From a checkpoint of a small transformer trained on Wikipedia.
Size: 13 layers, width 448, MLP 1792 tanh GELU, vocabulary 2486.
Training: a variant of Muon for these matrices, 547M tokens, 8341 steps.
Each number is 128 + 32 x the weight over its row's rms, rounded and kept within 0 to 255. Layers, rows and columns count from 0. The size above them is the row's rms in percent of the matrix's.

# layer 7 MLP down (transposed), 1792x448, rms 0.127, rows 1489-1519, columns 336-447
size [ 99  93 106 100  93  98 100 103  94  98 101 101  95 109  95 109 101  97 100 104  93  95 100 104  95  97  82 102  99  90 104]
[[181 189  71 107 168  81 109 130  51  97 156 131 123 155 120 135 145 142 111 145 150 109 159 111  95 186 100 161 172 109 148 149 130 126 115  70 153 151 135 108 120  74 128 128 134 155  66 180 110 149 145 153 126 123 128 126 149 173 135 101 150 153  81 159 107 113 158 132 138 112 177 149 137 111 185 153 134 116 130 188 196 102  63 145  10 170  70  90 110 137 121 159  98 127  43 114  84 162 210 135 184 125 127 136 128 112 130 134  94  75 119  94]
 [110 161 125  69 142  96  86 107 183 108 119 129  74 135 181 100 119 123 114 118 112 165 175 129 138  86  81 191 142  83  64 123 128 123 114 155 153 101 158 116 145  99  52 146 179 135 134 109  83 161 167 136 136 147 132 131  85  85 127 219 118  91 153 107 143 156 173 199  99  83 106 101 153 127 121 158 133  51 162  66 157 126 195 143  61 162 133 155  78 192 161 155 144  76 158  82 152 104  75 186 135  74 169 136 143 182 116 152 126 155  94  94]
 [174  94 132 137  98 197  97  45  82 143 210 126 139 107 158 185  65 147  99 138 135 128  90 106  94 176 133  91 121 132 181 100 100 151 131 139 176 132 146  47  75 167 130  55 165 135 122  84 176 132 119  88 126  64  75 185 138 133 164 186 131 119 119  95 149 121 139 102 155 115 129 134 147  77 123 147  78 154 143 105 120 161  81 137  87 116 125 187  81 162  95 117 141 155 137  98  80 115 152 130 152 137 169  76 144 133 148 112 127 191 147 177]
 [154 197 156 115 169 100 125 142 164 101 111 106 130  89  74 110 129 128 129 123 120 169 149 121  72 165 110 112  64  76 121  90  92 125 129 128 109 155 160 132  97 100 110  79 136 144 113 176  69 153  97 120 155 121 179 134 141 125 170 128 131 147 110 137  83 122 129 153 113 108 126 134  89  89 139 123 145 168 121 168 144 111 127 166  48 139 144 154 140  97 115 162 127 154 141  86  48 131 134  85  89 150 164 132  50 164  57 132 121 134  91  55]
 [ 97  87 118 161 120 148 120 115 191 127 135  96 140 165 171 124 138 164 102 152  84 142 133 120 149 114 108 121 128 179 119 202 109 101 116 111  88 130 148 196 134 114 114 166 117  84 117 136 154 131 151 147 109 160 133 144 123 130 137 132 134 142 131 103 133 144 132  98 162 107  92 137 125 129 162 107 135 133 180 105 166 111 132  71 163 148  79 177  70 106 140  84 155 101 126  98  98 156 122 160 169 116  98 132 157 123 102  87 104 157 127 103]
 [ 77 182 117  85 111 145 139  43 114  69 142 147 156 134 157 125 139  80 149 141  92  60 166 139 130 143 155 183 133 139 131 141  72 111 150 191 191  74 166 155 175 149 143 114 134 124 101 154 108  99 134 178  94 147 185 159 157 145 189 133  71 150 183 116 119 133 152  77 107  71 174 194 122 163 159 237 147 129 111 103 104  75  62 154 142 127 103 133 115 111 136 157 161 161 147  95 126 125 122 144 181 105 105  94 202 175 100  78  93 160 133 194]
 [152  81 133 128 126  98 214 104 110 147 187  81 119  92 180 178 113  59 146 104 125 106 156 132 157 145 134 115 159  57  80   2 104  83 150 111  85 119 126 123 175 162 142 121 102 120 115 104 102 126 129  97 127  94 140  65 106  96 112 122 142 136 145 136 106 165  99 131 106 197  94 107 170 107 124 122 131 116  99 135 122 103 110 117 116 118 118 137 147 109 126  86 131 120 137 102 146 110 145 110 144 112  87 159  96  95 146 151  97  69 102 153]
 [147  97 119 163 132 111 108 133 113  99 119 136 123  82 171  98 107 118 130 160 179 182  81 134 162 109  98 108 129 127 141  80 106 157 124  95 178  99 159 165 130 100 101 148 112 129 152 114  97 153 146 156 147 144 104 124 149 141 127 152  60 185 156 145 133 144 139 144  98 176 102 133 112 130 188 114 179 122  97  98 178 110 215 125 135  83 145 187 100 123 209 162 146  99 122 118 164 111 132 176  52 103 107 129 103 118  56 110 121  81  97 125]
 [ 74 127 139  90 152  90  86  55 163  96 145 134 153 124 118 169 151 152 148 151  89 151 166 130 148 153  58 141 119  68 133 177 131 149 154 126 104 186  98 100 124 144 103 156 120 132  96 123 157  78 157 102 118  94 133  73 159 131  88  87 139 118  62 152 124 141 104 122 123 158 137 154 114 152 108 122 163 136 129 160  84 131 103 188 117 115  94 107 193 121 171 129 134 107 150 115 144 150 127 193  81  80  89 121 118 149 143 107 148  99 161  66]
 [ 85 128 125 109 149  44 158 189 171 219 123 149 101 127 104 109 154 155 118 156 164 105 103 112 169 114 191 135 116 202 189  71  92 125  78 147 116 114 146 103 149 143 142 119 112 161 189 149 112 148 162 228 100 149 182 121 112 149 169 101 156 152 136 128 114 146 117 104  81 141 157 167 177 129 166  95 109 138 142 106  91 171 110 203 182 159 158  89 165 146 127 159 114 155 139 128 175 189 127 137  69 100 110 138 107 155 100  66  87 127  98  35]
 [ 77 125  43 115 110 144 149 150 147 142 120 122 130 137 166 152 131 135 133 185 144 127 169 138 139 204 105 174 157 141 110 130 153 117 108 117 137 131 120 128  76 189 152 136 118  66 104  91 120 121 150 165 123 122 156 128 155 157 130 105 126 177 176 110 123 185 129  92 145 125 125  50 152 108 106 105 121 158 122 205 148 150 146 155 125 209  98 164 149 160 119 118  95 136 215 115 143  82 168  63 103  78 101 153 155 114 113  78 145  94 126 138]
 [121 118 184  98 129  85  82 152 214  99 108 155 175 129  94 155 103 114 104 101 152 169 106 136 130 113 152 131 118 109  88 120 163 120 108 144 126 142 156  85 132 118  92 146 163  97 138 123 111 144 200 130 103  92 131 157 134 100 132 129  86 165  89 130 132 141 176 122 161 171 132 121 129 142 114 134 124 113  96  76 157 126 106 148 153 141 181 138 158  94 137 179 140 129 155 136 148 110 124 155 159 122  74 166 117 115 144 129 141 177 178 169]
 [159 120  97 115 212 170 144 121 136 113 137 110 116 101 133 110 131 111 187 181  95 144 112 127 140 122 134 165 104 144 140 109 115 108 134  99  84 119 138 174 120 153 125 134 172 138 169 143 110 138 161 161  87  83 114 146 121  91 145 188 137 141  96  97 114  67 127 167 157 143  79 153  98 119 149 129 160 149 111  76 141 136  79 139 149 111 134 126 148  93 170 148 143 133 115 173 128 117 200 177 126 112 104  86 166 172 118  84 170 139 120 179]
 [132 107 139 110 136 109 103 146 109  83 131 169 148 132 149 139  88  99 158 150 181 118 131  88 126 103 158 138 155 106  78  45 197 110 104  88  60 136 155 201 165 144 178 137 195 166 159  80 105 166 109 100 136 103 145 162 107 138 105 149 210 166 136 198 153 149 131 124 104 129 179 121 117  97 117  86 129  98 159 118 144 136  66 109 150 128 149  70  94 168  98 134 147 149 158 134  98 104  73 215  70 122 132 139  89 103 149 159 169 118 118 171]
 [ 97 154 137 150  67 165 128  78 121 165 151 140 111 128 103 165 113 167 188 170 127 120 104  78 131  27 163 142 115 177 114 141  92 114 148 158  94 132 159  69 139 137 176  93 116 119 152 196 110 146 141 130 138 152 159  41  68 126 110  71 112 123  80 141 195 133 118 117 119 141 120 169 122 112 144 136 105 138 126 119 109 155  96 116 125 117 107 216 101 122 134 128  91 121 106 127  92  78 129 109 106  67  68  60 160  79  93 157 103  89 181 113]
 [177 133 174  98 100 119 149 102 178 116 104 152 161  93 120 136  68  87  92 147 122 148  97 124  26 131 109 101 141 171 110 108 117 152 146 154 106 136  78 172 105 128 136  85 168 123 173 136 142 149 179 102  64  98 127 140 121 140 137 109 153  76 137  91 142 124 143 100 131 146 135 118 152 185 164 145 182  65 166 152 146  98 171 178 115 166 125 137 177 157  48  98 117 133  84 128 143 108 171 160 130 105 133 169 120 108  98 136 105 190 136  74]
 [103  94 103 107  99 111  20 136 112 116  78 146 115 124 153 164 184 147 147 130 116 155 138 117 100  71 107 199 144  72 123 169  89 149 118 219 149 142 141 169 150  83 164 129 170 167  88 115  91  68  78 142  94  45 121 132 212 135 150 175 122  97  97 120 144 131 104 158 127 133 170 137 125 126 106  69  86 153 207 142  84 139 115 134 117 133 162 142 131 128 154 173 165 153 128 138 143 147 108 142 156 140  88 150 114 168 102  94  85 120 148 128]
 [115 118 149 197 180 187 123 217 145 152  98  60 156  81 150  82  77  75 149  84 145 104 109 124 199 120 125 131 104  98 140 124 123 145  98  87 159 141 120 164 163 107 144 117  89 183 155 162 101 167 142 124 115 115 125  84 115 193 124 139  96 153 120 143 151 173 109 131  62 104  78 142 148 122 168 118 174  57 112 134 144 143 171 184 129 119 171 150 173 111 191  88 160  85  82 125 115 152 174 144 140 108 125  96 159 135  84 120 122 169 175 140]
 [ 86 112 150 118 161 159 103 177 149 133 147 129 119 164  92 148 144 171 111  72 151 114 132 108 131 148  89 165 129 139 173 158 169 119  80 146 110  98  77 127 132 114 128  72 121  85 113 100 118  99 147 109 140 151 153 160 116 104  73 161 135 182 173 115 142 178 131  85  75 156 172 203  48  90  94 153 123 114 162  92 117  64 172 158 150  83 105 114 135 167 124  46  88  98 118 132  93 179  90 130 178  76 148 198  93 125 119 172 112 165 138 121]
 [132 128 166  93 102 100  60 118 123 157 114 150 163  85 143 129 137  80 110  97 149 183 154 109 170 116 196 169 108 152  94 119 137 118 128 189 114  94  65 139 100 107 124 160 145 112  88 114 104 149 112 162 173  83  81 114 143 133 112 116 120 148 134 126 124 130 106 121  88  57  65 106 160  64 150 149  98 183 174 138  95 127 131 143 165 119 135  88  99 108 160 145 132 157 116 152  95 153 133  90 110 115 102 135 135 155 125 144 150 151 133 116]
 [183 130 133 135 110 148  90 228  99 105 156 119 108 132 148 154 134 171 178  75 124  99  93 155  89 164  85  63 138 176 123 115  86 114 157 149 178 144 131 200 133 156 116 129 138  83 101 167 106 131 108 112 179  89 101 131 132  76 131  78  92 155 120 113 160 148 158 142 151 126 125 155 148 113  90  98 116 156 135 180 152 151 179 180 112 153 161 123 184  98 119 161 132 174 136 146 124  41  96  86 135 166 165 117 104 115 111 119 131  86 144 128]
 [175 144 137 154 113 125 148 116 119  74 148  80 145  87 122 154 165 139  57 107 128 105 130  87 130  85 137  82 116  98 139 154 145  98 146 124 119 157 113 167 120 116  85  97 131 102 115 178  66 134 110 172 102 116  45 182  76 183 126 156 110  91 167  84 135 122  97 162 146 116 121 138 113 125 128 100 123 105 127 125 121 116  54 114 161 186 107 167 113 138 152 189 100  83 138 144 151 142 113  83 146 125 135 126 165 114  97 111 152 138 110 127]
 [104 160  91 128 140  92 166 124 139 124 118 108  71 113 150 131 149 115 174 111 108 120 126 153 116 135 116  83 123 186 116 143  88  25 112 130 112 152 151 147  74 161 138 136  51 178 104 112 146 148  57 181 106 175  94 127 101  43 189  83 198 116 144  97 143 150 137 127  85 179 137 100 149 104  99 132 161 123  59 134 157 147 131 135  65 122  93  53  96  81 136 116 171 118  87 166 114 111 111 172 100 147  97 156 105 148  80 100 126 155 154 143]
 [168 105 141 150 125 163 131 107  73 110 139 106 144 188 112 146 183 174 138  99 184 158 172 132 153 135 120 109  73 157  97 156 104 110 140 188  92 156 192 100 142 113 118 186 125 126 172 113 152 196 153 155 110 154 109 144 180 121 143  86  88  86 125 151 108 158  96 119 140 138  82 163 127 132 120 176 142 165 133 123 115 133 110 147 135 143 146 143 156 132 152 170 163 146 147 118  93 161 118 134  89 175 126 135 117 152 167 120 140 103 114  80]
 [154 116 189 111 133 144 212 182 178 102 157 138 187  71 139 112  98  92 108 155  58  85 141 119  82 148 108 107 149 139 100 117 127  93 123 150 102 112 126 160  95 110 137 118 126 135 220 173  61 172 109  84 159 136 134 123 115 154 166 188 155 107 176 186 115 102 153 172 131 120 109 108 125 143 117 137 150 131 101 107 115 141  67 150 156 116  94 180  56 158 109 138 173 157 208  95 118 140 157  87 100  98 149 140  87 175 150 145  81 147  97 139]
 [106 135 116  68 116 156 141 135 168 118 128 180  89 143  77 114 126  52 130 116 177 132 133 132 149  86 138 135 136 128  78 147 135 125 138 118 172 122 108 168 129 147  98 133 123 196 120 158 147 135  92 135 171 142 108  66  84 139 109  39 173 162  64 160 135 134 138 140 118 168 148 102 106 117 113  79 152  71 101 116 142  82  99 113 110 167  95 116 146 109 196 124 166  98 142 185 117 155 153 125 131 142 151 134 101 159  93  96 186 127 117 123]
 [135 124 119 101 163 108 165  95 108 155 130 102 141  89 144 104  89 106 104 137 146 135 141 142 142 113  96 131 127 100 116 115  76 147  84  92 141 125 145 147 155 124 120 117 143 117 115 136 137 167 126 100 167 141  96 129  89 155 143 178 120  95  35 124 186 152 129 107  85 107  95 164 111 114  55 122 104  77 103 126 120  81 122 122 147 105 152  86 140 142 153 133 153  90 137 125 118 124 172 165 170 158 122 161  64 118 124  92 120  66 187 139]
 [205 139  71 127  60 138  62 169 130 138 119 113 100 150 107 153 131 141 128 116 118 110 171 137 120 130  72 100 172 168 164 101 188 123 133 114 191 151 158 160  87 126  92 139  95 182  98 123 109 129 123 188 147 131 144  71 125 142 149 140 167 172 127 187  94 157 129 118 127 221  94 153 110 112 133 151 118  64  20 133 199 185 124 106 125  77 168 141 125  75 124 200 139 157 159 139 150 116 119 152 104 150 133 122 110 142  80 131 117 109 111  98]
 [129  91 163 145 134 134 108 127  93  94  90 163  94  94  87 134 132 148 170 107 116  91 132 107 141 131 179 141 113 123 134 136 148 144 195 144  94 171  87 138 129 159 161 125  83 114 155 144  91 113  33 191  80 129 134 116  93 133  99 108 125 121  96 101 120 146 114  85 110 160 191 169 125 150 116  80 112 154 126 160 139 169 119  97  94 124 121 126 143 151 132 113 111 105 153 172 193 101 162 107  76 116 126 139 105 159 138  89 150 158 133 152]
 [112 141 166 108 100  87  88 146 126 159 183 158 136 125  87  63 171 103 112 151 112 148  70  66 109 146 104 122 106  96 144 131 163 186 117 135 135 126 171  98 132 133 127 126 159 123  70 150 149 104 115 104 171 142  68 198 124 176 102 121 122 134 123 109 152 119 137 117 142 147 142 173  78 142  77 134 125 147 148 141 120 185 114 134 160 117 132 125  93 107 137 123 115 167 140 150 151 186 115 159  99 130 138 147 100 158 123 143 109 115 131 140]
 [ 93 111 118 122 140 120 162 125 155 147  34 119 128 137 112 155 106 127 128 161 114 150 115 198 111 117 172 148 140 108 158  68 133 104 117 132 110 127 152 128 166 176 125 104 141 148 173  80 166 141 103 170  98 130 136 142  97 165 131  98 126 100 102 147  36  90 131 149 147 133 133 102 151 105 184 138 120 101 110 146 131 138 107 151 151 100  80 106 120 121 147 146  91 134 139 153 127 127 101 106 122  97 119 193  72 141 137 208 100 145 118 128]]
# layer 7 MLP up, 1792x448, rms 0.161, rows 1490-1520, columns 336-447
size [ 93 106  98  97 101  96  99  98 102  98 102  92 104  98 102 101  96 104 108  98  98 100 102 100  98  88 103 101  93 103  95]
[[ 97 128 139 117 132 104  94  91 118 114 108 138 165 121 142 149 129 169 139  81 144 142 119 126 123 147 126 154 155 129  93  81 132 120 112 163 128 107 199 184 147  83 137 181 127  64 136 133 125 159 126 108 172 116 176 124 133 135 144 214 132 107 128 103 126 137  90 130 158 134 151 174 139 131 101  83  97 167 166  86 155  82  64 132 153 122 156 150 133  82 121 164 131 189  85 123  77 117 129 147  80  72  96 105 144 115 118  91 175 102 154 112]
 [124 133 115 140 120 135 100 124 117 181 130 113 117 154 149 138 110  90 110  92 149  67 105 136 113 182 104  91 122  84 167 101 104 136 125 165 140  71 126 140 158 137 148  90 101 133 107 126 122  98 147 126 121 162 128 142 179 126 121 167 129  99 153  90 110  78 143 121 152 145 112 112 157 119 134 164 122 183 150 150 171 141 126 149 100 118 188 141  81  78 144 141 129 192 144  81 114 121 170 115 117 118 112  82 151 119 102 127  96 133 156  90]
 [170 199 122 115 180 120 103 123 120 104 183 130 107 135 109 144 152  84 116  91 120 167 157 145 184 138 115 129  83  85 170 152 129 116  92 181  95 133 104 166 146  50 155  87  74 172 165 108 102 128  98 110 107  97 177 131 118 108 113 173 114 107 182 150 112 134  49 116 142 101 148  93 124 123 125  82  61 133 121  97 147 125 156 145  97 147 124  77  90 123  97 157 183 135 115 152 153 174 116 170  98  92 162 131 186 123 108 117 130 143 123 116]
 [ 91  95 139  96  75 110 109  88 110 146  95 111 129 108 164 123 124  68 117  82 116 122 130 133 165 141 170  86 164  82  75 132  88 151  92  96 165 125 139 149 132  92 146 103 139 168 155 133 141 165  93  95 113 117  91  93 165 144 108 189 152  96  92  89 147 168 187 137 131 132 145 175 117 117 116  97 162 174 181  88 103 121 170 174 112 126 180 100 184 107  88 121 109 123 156 168 170 145 131 143 156 139 112 207 153 135  98 106 127 154 130 145]
 [110  90 131 117 123 120 140 165 180  93 219 150 137  73  98 173 114 143 134  62 150 160 100  32 130  62 150 132 182 158 126 134 152 148 111 103 150  82 167 180 142  72 142  99 131 161 123  67  45  91 122  96 114 116 213  93 123 136 147  80 129 122 141 128 111  70  99 166 144 135 165 154  96  87 107  97 125  83 112 135 162 141 178 161  70 115  90 155  73  95 174 214 134 118 170  83 179  93 144  55 154 126 160 129 139 169 106 101 159 142 127  89]
 [160 138 123 137  64 172 160 104 126 130 165 169 145 123 113 171 154 163 129 149 175  69  96 182 146 117 142 128 172 129 169 149 122  69  80 157 102 197 124 177  72 202  67 127 138 113 143 151  63 104  88 114 187 145 107 123 154 173 169 142 104 114  83 126 130  79  94 129 174 130  83 154  88 123 125 147 171 172 155 115 135 104 126 110 144  94 193 125 204 148 150  95  68  63 116 117 173 159 127 161 185 105 133 181 135 125 118 157 168 138 141 109]
 [157 107 158 133  93 148 130 182 130 149  93 121 167 136 123 127 137 143 106 101 120 114 100 147 125 117 123  95 105 134 136 152 125 137  91  99 159 125 185 152 165 114 132 158 132 128 140 125 172  83 162 119  90 137 142 117 180 166 126 125 156  99 122 141 101 116 161  68 123  99 130  96 125  85  88 135  94 127 165 133 151 130 171 141  83 156  45 146 102 100 112 108 116  70 169 136 118 159 112 129  60 147 145 107 114 113 105 119 110  93 152 144]
 [148 205 117  78  90 149 123 130 137  67 118 115 155 127 143 139 149 113 159 187  63 136 171 145 155 123 167 128  78  65 126 185 171 179 144  98 110 114 109 119 148 155  69 104 109 115  87 123 107 104 135  73 120 103 153  79 138 164 103 146 114 123  98 197 136 132  97 182  94 195 182 153 119 149  69  82 105 139 139 107 135 109 108 149 167 170  74 101 167 107 162 183 103 133 195 125 167 171 146 166 166 112 195 132 166  68 114 241 156 102 135 151]
 [137 130  89 116 145 111 103 155 157 121 160 128 133 153 146 138  36  89 107 183 119 110 134  72 145 121 127 115 132 203 200 117 118 118  91 141 173 155  96 149 121 143 175 113 143  91 133 118 154 184 179 181 137 130 117 147 110 132 117 122 175  68 167 100 107 143 137 152 118 191 144  90  89  61 146 155 157  59  95  64 101 121 170  94 133 150 133 151  95 139 175 137 114 102 129 111 101 169 106 184 143 120 126 142 147  61 138 142 112 161  61 160]
 [150 166  92 151 128 158 102 154 147 183 120  63 110  63 129  88 158 152  91 116 128 104 190 102 166 132 123  99 179 139 100 155  54  82 135  72 130 145 123 121 162 129  99 132 125 138 130 139 158 101 119 121  56 118 127 124 156 146 144  98 129 152 183 101  70 106 173 145 153 197 165 113  86 105 109 135 121 146  87 151  42  74 125 153 139 120 138 127  92 168 174 139 119 100  96 112 143 175 143  85 109 129 122  76 163 168  97 143 113  73 167  94]
 [134 127 159 146 109 164  88 140 150 134 150 185 150  79 132 100 172  86 126 114  99 123 107 135 113 184  37 106 102 151 163 108 150 145  98  64 106 144 107 114 137 143 162 104 109  86 143 140 132 134 126 102 108 159 123 121 184  83 137 126 149 109 139 140  80 148 161 168 166 154  92 136 115  70 144  98 104 128 128  88 172 119 157 178  99 121 144 181 125 114  80 172 149  93 132  95 151  94  65 137 114 146 113 163  74 101 160 139 121 130  80 179]
 [ 80  82 147 220 144 121 118 169 108 167 123  89 152 143 181 179 125 140 109 154 135 132 103  75 133  69  67 161 133 133  88 121 168 126  64 162 137 136  96  43 111 103 157  41 164 178 124  68 154 166  82 166 134 149 128 144 161  87 159 113 161 125 176  81 174  41 136  79 168 114 123  81  81 127 243  91 122  61 151 135 131 125  83  96 149 151 117 112 177 118 163 107 131  59 154 126 118  96 106  86 189 135 129 118  99 163 153 166 152 125 129 105]
 [140 143 142 123 119 124  96 144 141  98  72 181 108  97 151 156  96  66  90 146 215 140 159 186 106 101 137 101 110 169 118 101 152 132 154 126  94 135 138 147  68 181 118 120  91 139 152 193 192 136 106 121 153 126 110 151  89 117 113 143  89 192 109 123 112 156 124 158 122  38 165 103 142 142 123 118 138 137 118 121 107 105 102  96 142  54 159 179 100 188 190  97 172 140 159 160 103 115  63 159  84 187 131 117  72  38 111 125  87 144  88 164]
 [119 143 183 185 134 181 138 132  97 141 199 111 172 105 127 138  59 164 179 122 169 168 146 130 117 166 158 117  95 142 112 145 162 105 110 216 158 114 136 163 161 147 109 140 139 149  82 164 161 128 123  91 117 102  95 122 100 153 112 176 125 133 167 128 127  96 148 184 163 138 127 137  85 163 164 151 119  98 117  81  89 117 162 119 131 122 130 107 114 242 146  98 161 121  96 172 104  89 168 110  76 142 132 128 151  88 142 122  78 166  60 110]
 [144 111  66 124 104 100 159 134  56 147 124 145 119 116 131 134  89 126 150 161 153 132 116 108  60  64 137 135 126 139 125 181 140  98  97 154 129 137 135 152 117 123 112 150 111 142 137 122  78 118 104 136 151  91 149 107  99 106  91 176 134 104 136 141 115 123 114 111 220 135  77 140 136  97  98 113 131 188 110 174 132 128 112 129 135 106 131 155  80 126 130 161 115 118 142 118 128 120 157  76 160 143 128 175 124 145 105  80 166 180 118 129]
 [ 88 139 128 175 110  77 171 102 160  29 175 147 135 114  93 119 115 183  92 112 159 122 146 117 158  92 117 103 149 147 158 162 153  98 134 139 107 117 147 161 132 101 136  96  98 208  92 114 119 154 142 165 164 130 167 130 211 116 145 111 154 108 110 130 137 148 134 151  82  80 126 118 106 160 125 103  96 144 112  70 165 107 131  73  94 158 171  11  99 102  98 121 104  75 101 144 140  81 150 178 157  87 105  80 126 100  63 175 161 172 147 120]
 [139  79 149 128 144 132 129 152 117 182  93 132 121 189 162 164 138 120 113  95 150 163 109 147  94 187 200  50 217  92  78  94 147 159  78 142 210  57  50 113  88  81  39  89 118 125  85  74 121 121  72 138 135 140 117 104 145 139 129 121 148 110 162 153 147  94 103 144 137 140 124 122 112  84 114 144 109 116  64 107  98  98 148  97  97 167 167 123  89 171 166 130 130  65 169 117 121  56 171 150 155 115 160 159 137 125  94 149 148 130 172  97]
 [139 175  85  75  94 205 106 180 170 179 103 103 141 117 123 120 177 171 129  77 145  90 156 165 127 114 122 148 138  75 120 132 143 113 129 103 165 172  91  65 104 175 113  91 126 108  68 148 143 160  88  74 126  98  62 145 118 124  83 130  60 169 128 106 151 174 174 144 147  72 171 129 101 105  87  70 133 142 159  59 104  94 128  93 132  88  95 219 162 113 184  71  93 192 102 126 108 119 145 112 130 185 171  95 146  88 111 166  86 112 124 159]
 [107 154 151 115 183 119 154 191 142 109 138 134 118  90 120 212 144 136 178 122 163 192 163 128  89 130 135 123 118 114 132 125 137  91 128 109 105 136 117  93 166 101  74 132  98  86 102 145 116 149 158 164 128 186 111 131 154 145  81  65 105 131 142 107  89 120 142 155 102 114 125 219 105  91 131  79  99 120 134  94 104 196 149  89 110 125 127 112 236 166 123 184 129 156 170 132  94 108 179 160 123 110 136 122 144 173 140 106 167  92 145 142]
 [160 153 149 107 110  83  94 123 144  97 124 119 172 126 166 114 148 137 112 133 107 119 122 125 124  75  94 148 101  89 120 139 114 119 145 136 150  98 146 133  76 145 128  67 152 120 134 107 229 113 122 117 170  88 114 134 141  84  55  52 136  99 154 138  76 110 104 101  70 135 155 139 111 115 113 145 182 158  84  65 150 112 113 132 187 127  79 139  56  96 122  84 104 161 163 144 163 136 156  69 172 101 119 101  76  78 135  84 121 105 149 147]
 [145 106 157 138 143 156 132  95 173 138 157 111  96 128  74 172 110 105  89 159 138 139 149 108 166 110 103 147 135 160 176 184  61 175 113 114 114 122 147 129 112 145  90 183 149 159 106 165 104 104 113  74 100 104 134 130 124 151 126 154  47 209 111 137  88  82 154 117  72 114 130 112 149  98 136 119  83  99 130 130 164 133  84 119  95 106 158 141 192 114 167  48 117  72 126  93 150 155 114 165 141 117 191  98 104 125 188  80 116 166 175 134]
 [137 123 137 132 161  54  76 107 137 125  97 128 123 120 151 130 117 144 173 135 102  76  81 149  89  80 117 126  60 197 181 154 213 180 168 118 124 154 133 182 157  89 181 144 117 155 156 155 143 101 102 181 102 155 178 119 139 157 149  99 140  97 127 116 111 141 143 117 124 135 153 120 127 196 110 117 174 156 191 103  41 109 176 120 124 136  91 143  94  70 134 160 147 192  79 120 126 117 132  86 154 151 102  99 127 116 139 128 138 145 110 134]
 [126 164 128 124 148 128 168 163 137 130 154 130  33 105 150  85 157 135 107 115 126 163 167 151 113 190 180 156 117 108 126 152 160 140 113 189  76  67 186 105 117 174  98 165 138 112 104 135  90 134 147 171 162  90 160 137 145 140 141 183 118 114 152 120 131 131  90 156 161 100  99 172 101 157  97 144 159 180 151  89 148 120 133 101 149  88 121 116  46 156 115 112 130 159 168 107 142 105 165 177 108 121 179 150 116 153 142 112 110 129 186  94]
 [145 106   8 152 113 119 147 123 120 208  59  83 141  75 159 150  90 190 176 140 167  94 143 101 176 110 127  87 170 110  80 139  90 151 110 145 176 119 124 145 129 154 110 117 179 110 149  86 148 169  67 172 181  91  98 160 158 114  90 138  41 117 104 182 159 109 110 139 121  91 137 144 132 154 109 138 118 114 134 131 120 128 122 103 157 107 137 118 136  97 101 114 134 135 111 155 121 131 131 134 100  94 175 112 124 113 175 132 152 141 126  67]
 [219 168 103 116 130 127 130 139 115 125 155  93 106 129 161  89  66 128 196  97  93 128  96 140 133 166 111 169 105  95 126  85  48  70  97 136 135  92 157 148  82  82 158  83 126 156 135 135 139 150 121  71 110 114 127 148 143 123 152  97  97 124 172 143  97 147  29 102 155 192 141 124 115 133  96 157 170 115 163 166 107  95  95 142 151 140 100  90 157 127 131 144 129 147 136  93 105  93  86 146 123 126 143 131 126 132 133  58 119 142  95  89]
 [129 112 124 178 167 132 122  67 130 186 150 125  98  86 158 184 131 138 187 136 117 121 101 156 146  94 132 159 119 110 200 159 139 127 134 126 181 164 120 144 115 174 130 149 171 157 102 162 116 135  72 161 148 115 121 167 148 152 135  74 152 110 138  94 107 107 144 146 199 135 136 114 134 145  87 135 176  50 131 120 134 128 153 160 141 119 182  96 120 174 120 132 192 115 156 141  91 151 111 124 129 121 136 160  98  93  89 168 149 113 109 170]
 [115 125 106 123  91 174 118 172  84 160  85 117 149 135 154 115  83 115  93 107 120 138 136 122 135 119  60 139 125 132 111 158 106 197 108  43 153 130 133  92 114 160 140 176 133 129 124 104 147 158 141  92 102 125 159 167 136 198 117 134 146 157 171 154  93 155 113 134 146 119 138 145 182  77  71 135  88 167 195 150 130 144 132 118 122 110 119 113 126 127 111 145 172 150 150 124 139 152 177 132 114 184 140 105 122 160 101 146  92  49 117 135]
 [ 84 140 110 109 148  81 110  81 119 156 158 140 168 168 113 184  83 183 106 180 143 121 149 144 154 100 154 107 143 120 153 133  69 138 116 121 173 108  79 152 163  99 165  97 135 153 121  99 147 147 175  95 181  98 164 136 146 138  94 144 128 151 119 109 139 132 142 163 108 170  99 150  97  92  55 187 125 186 142 127 122 106 103 163 139 159  16 135 147  63 154 165 140 144 129 176 129 108 122 161 143  80 142  98  19 136 148 151 105 116 107 153]
 [122  92 158 138 146 138 140  72 114 107  99 100  86 131 117 132 138 135 119  74 117  86  68  63 119 151 134 127 121 141  85  96 111  66 143  99 145 117 118 177 135 124 115 131 142  74  99 175 112 143 120 109 101 153 183 120 124  77 159 111  94 107 169 188 150 119 120 157 164 119  81 143 105  81 116 102 119 170 158  74 152 120 139 121 133 142  61 111 125 129 105 165 108 134 119  86 153  82  90 151 145 171 100 109 182  78 133 199  95 170 151 178]
 [118 176 123 106 158  66  61 118 172 150  66  77 118  80 147  93 128 119  96 197 151 151 117 114 108 147 122  95 141 158 120 139 132 178  92 156 173 159 194 120 137 169 125 187 134 152 128  99 169 128 117 165 129 135 142 109 131 117 110 124 132 111 168 123  97  65  88  81 170 153 103  57 152 144 127  87 137 153  85 127  66 126 179 131  81 123 153 115 118 150  97 141 130 160 109  88 131  64 113 111 142 115 154 200 116 161 177 137 102  99 154 103]
 [142 140 193 103 138  56 225 132 128 142  87  93 122 131 121 140  99 110 186 122 145 102 127  76 151 149 150 143  56 121 148 125  64 114 153 147 125 131 131 132 109  87 120 118 173 160 108 167 128 141 115  82 115 166 180 121 108 118 137  96  80 135 159 121 138 144 106 172 120 184 127 160 115 104 123 104  99 146 175 135 143 126 159 164  56 115 133 191 128 129 103 124 170 107 137 163  72  98 183 122 148 181 144 133 102 130 151 101 132 124  88 117]]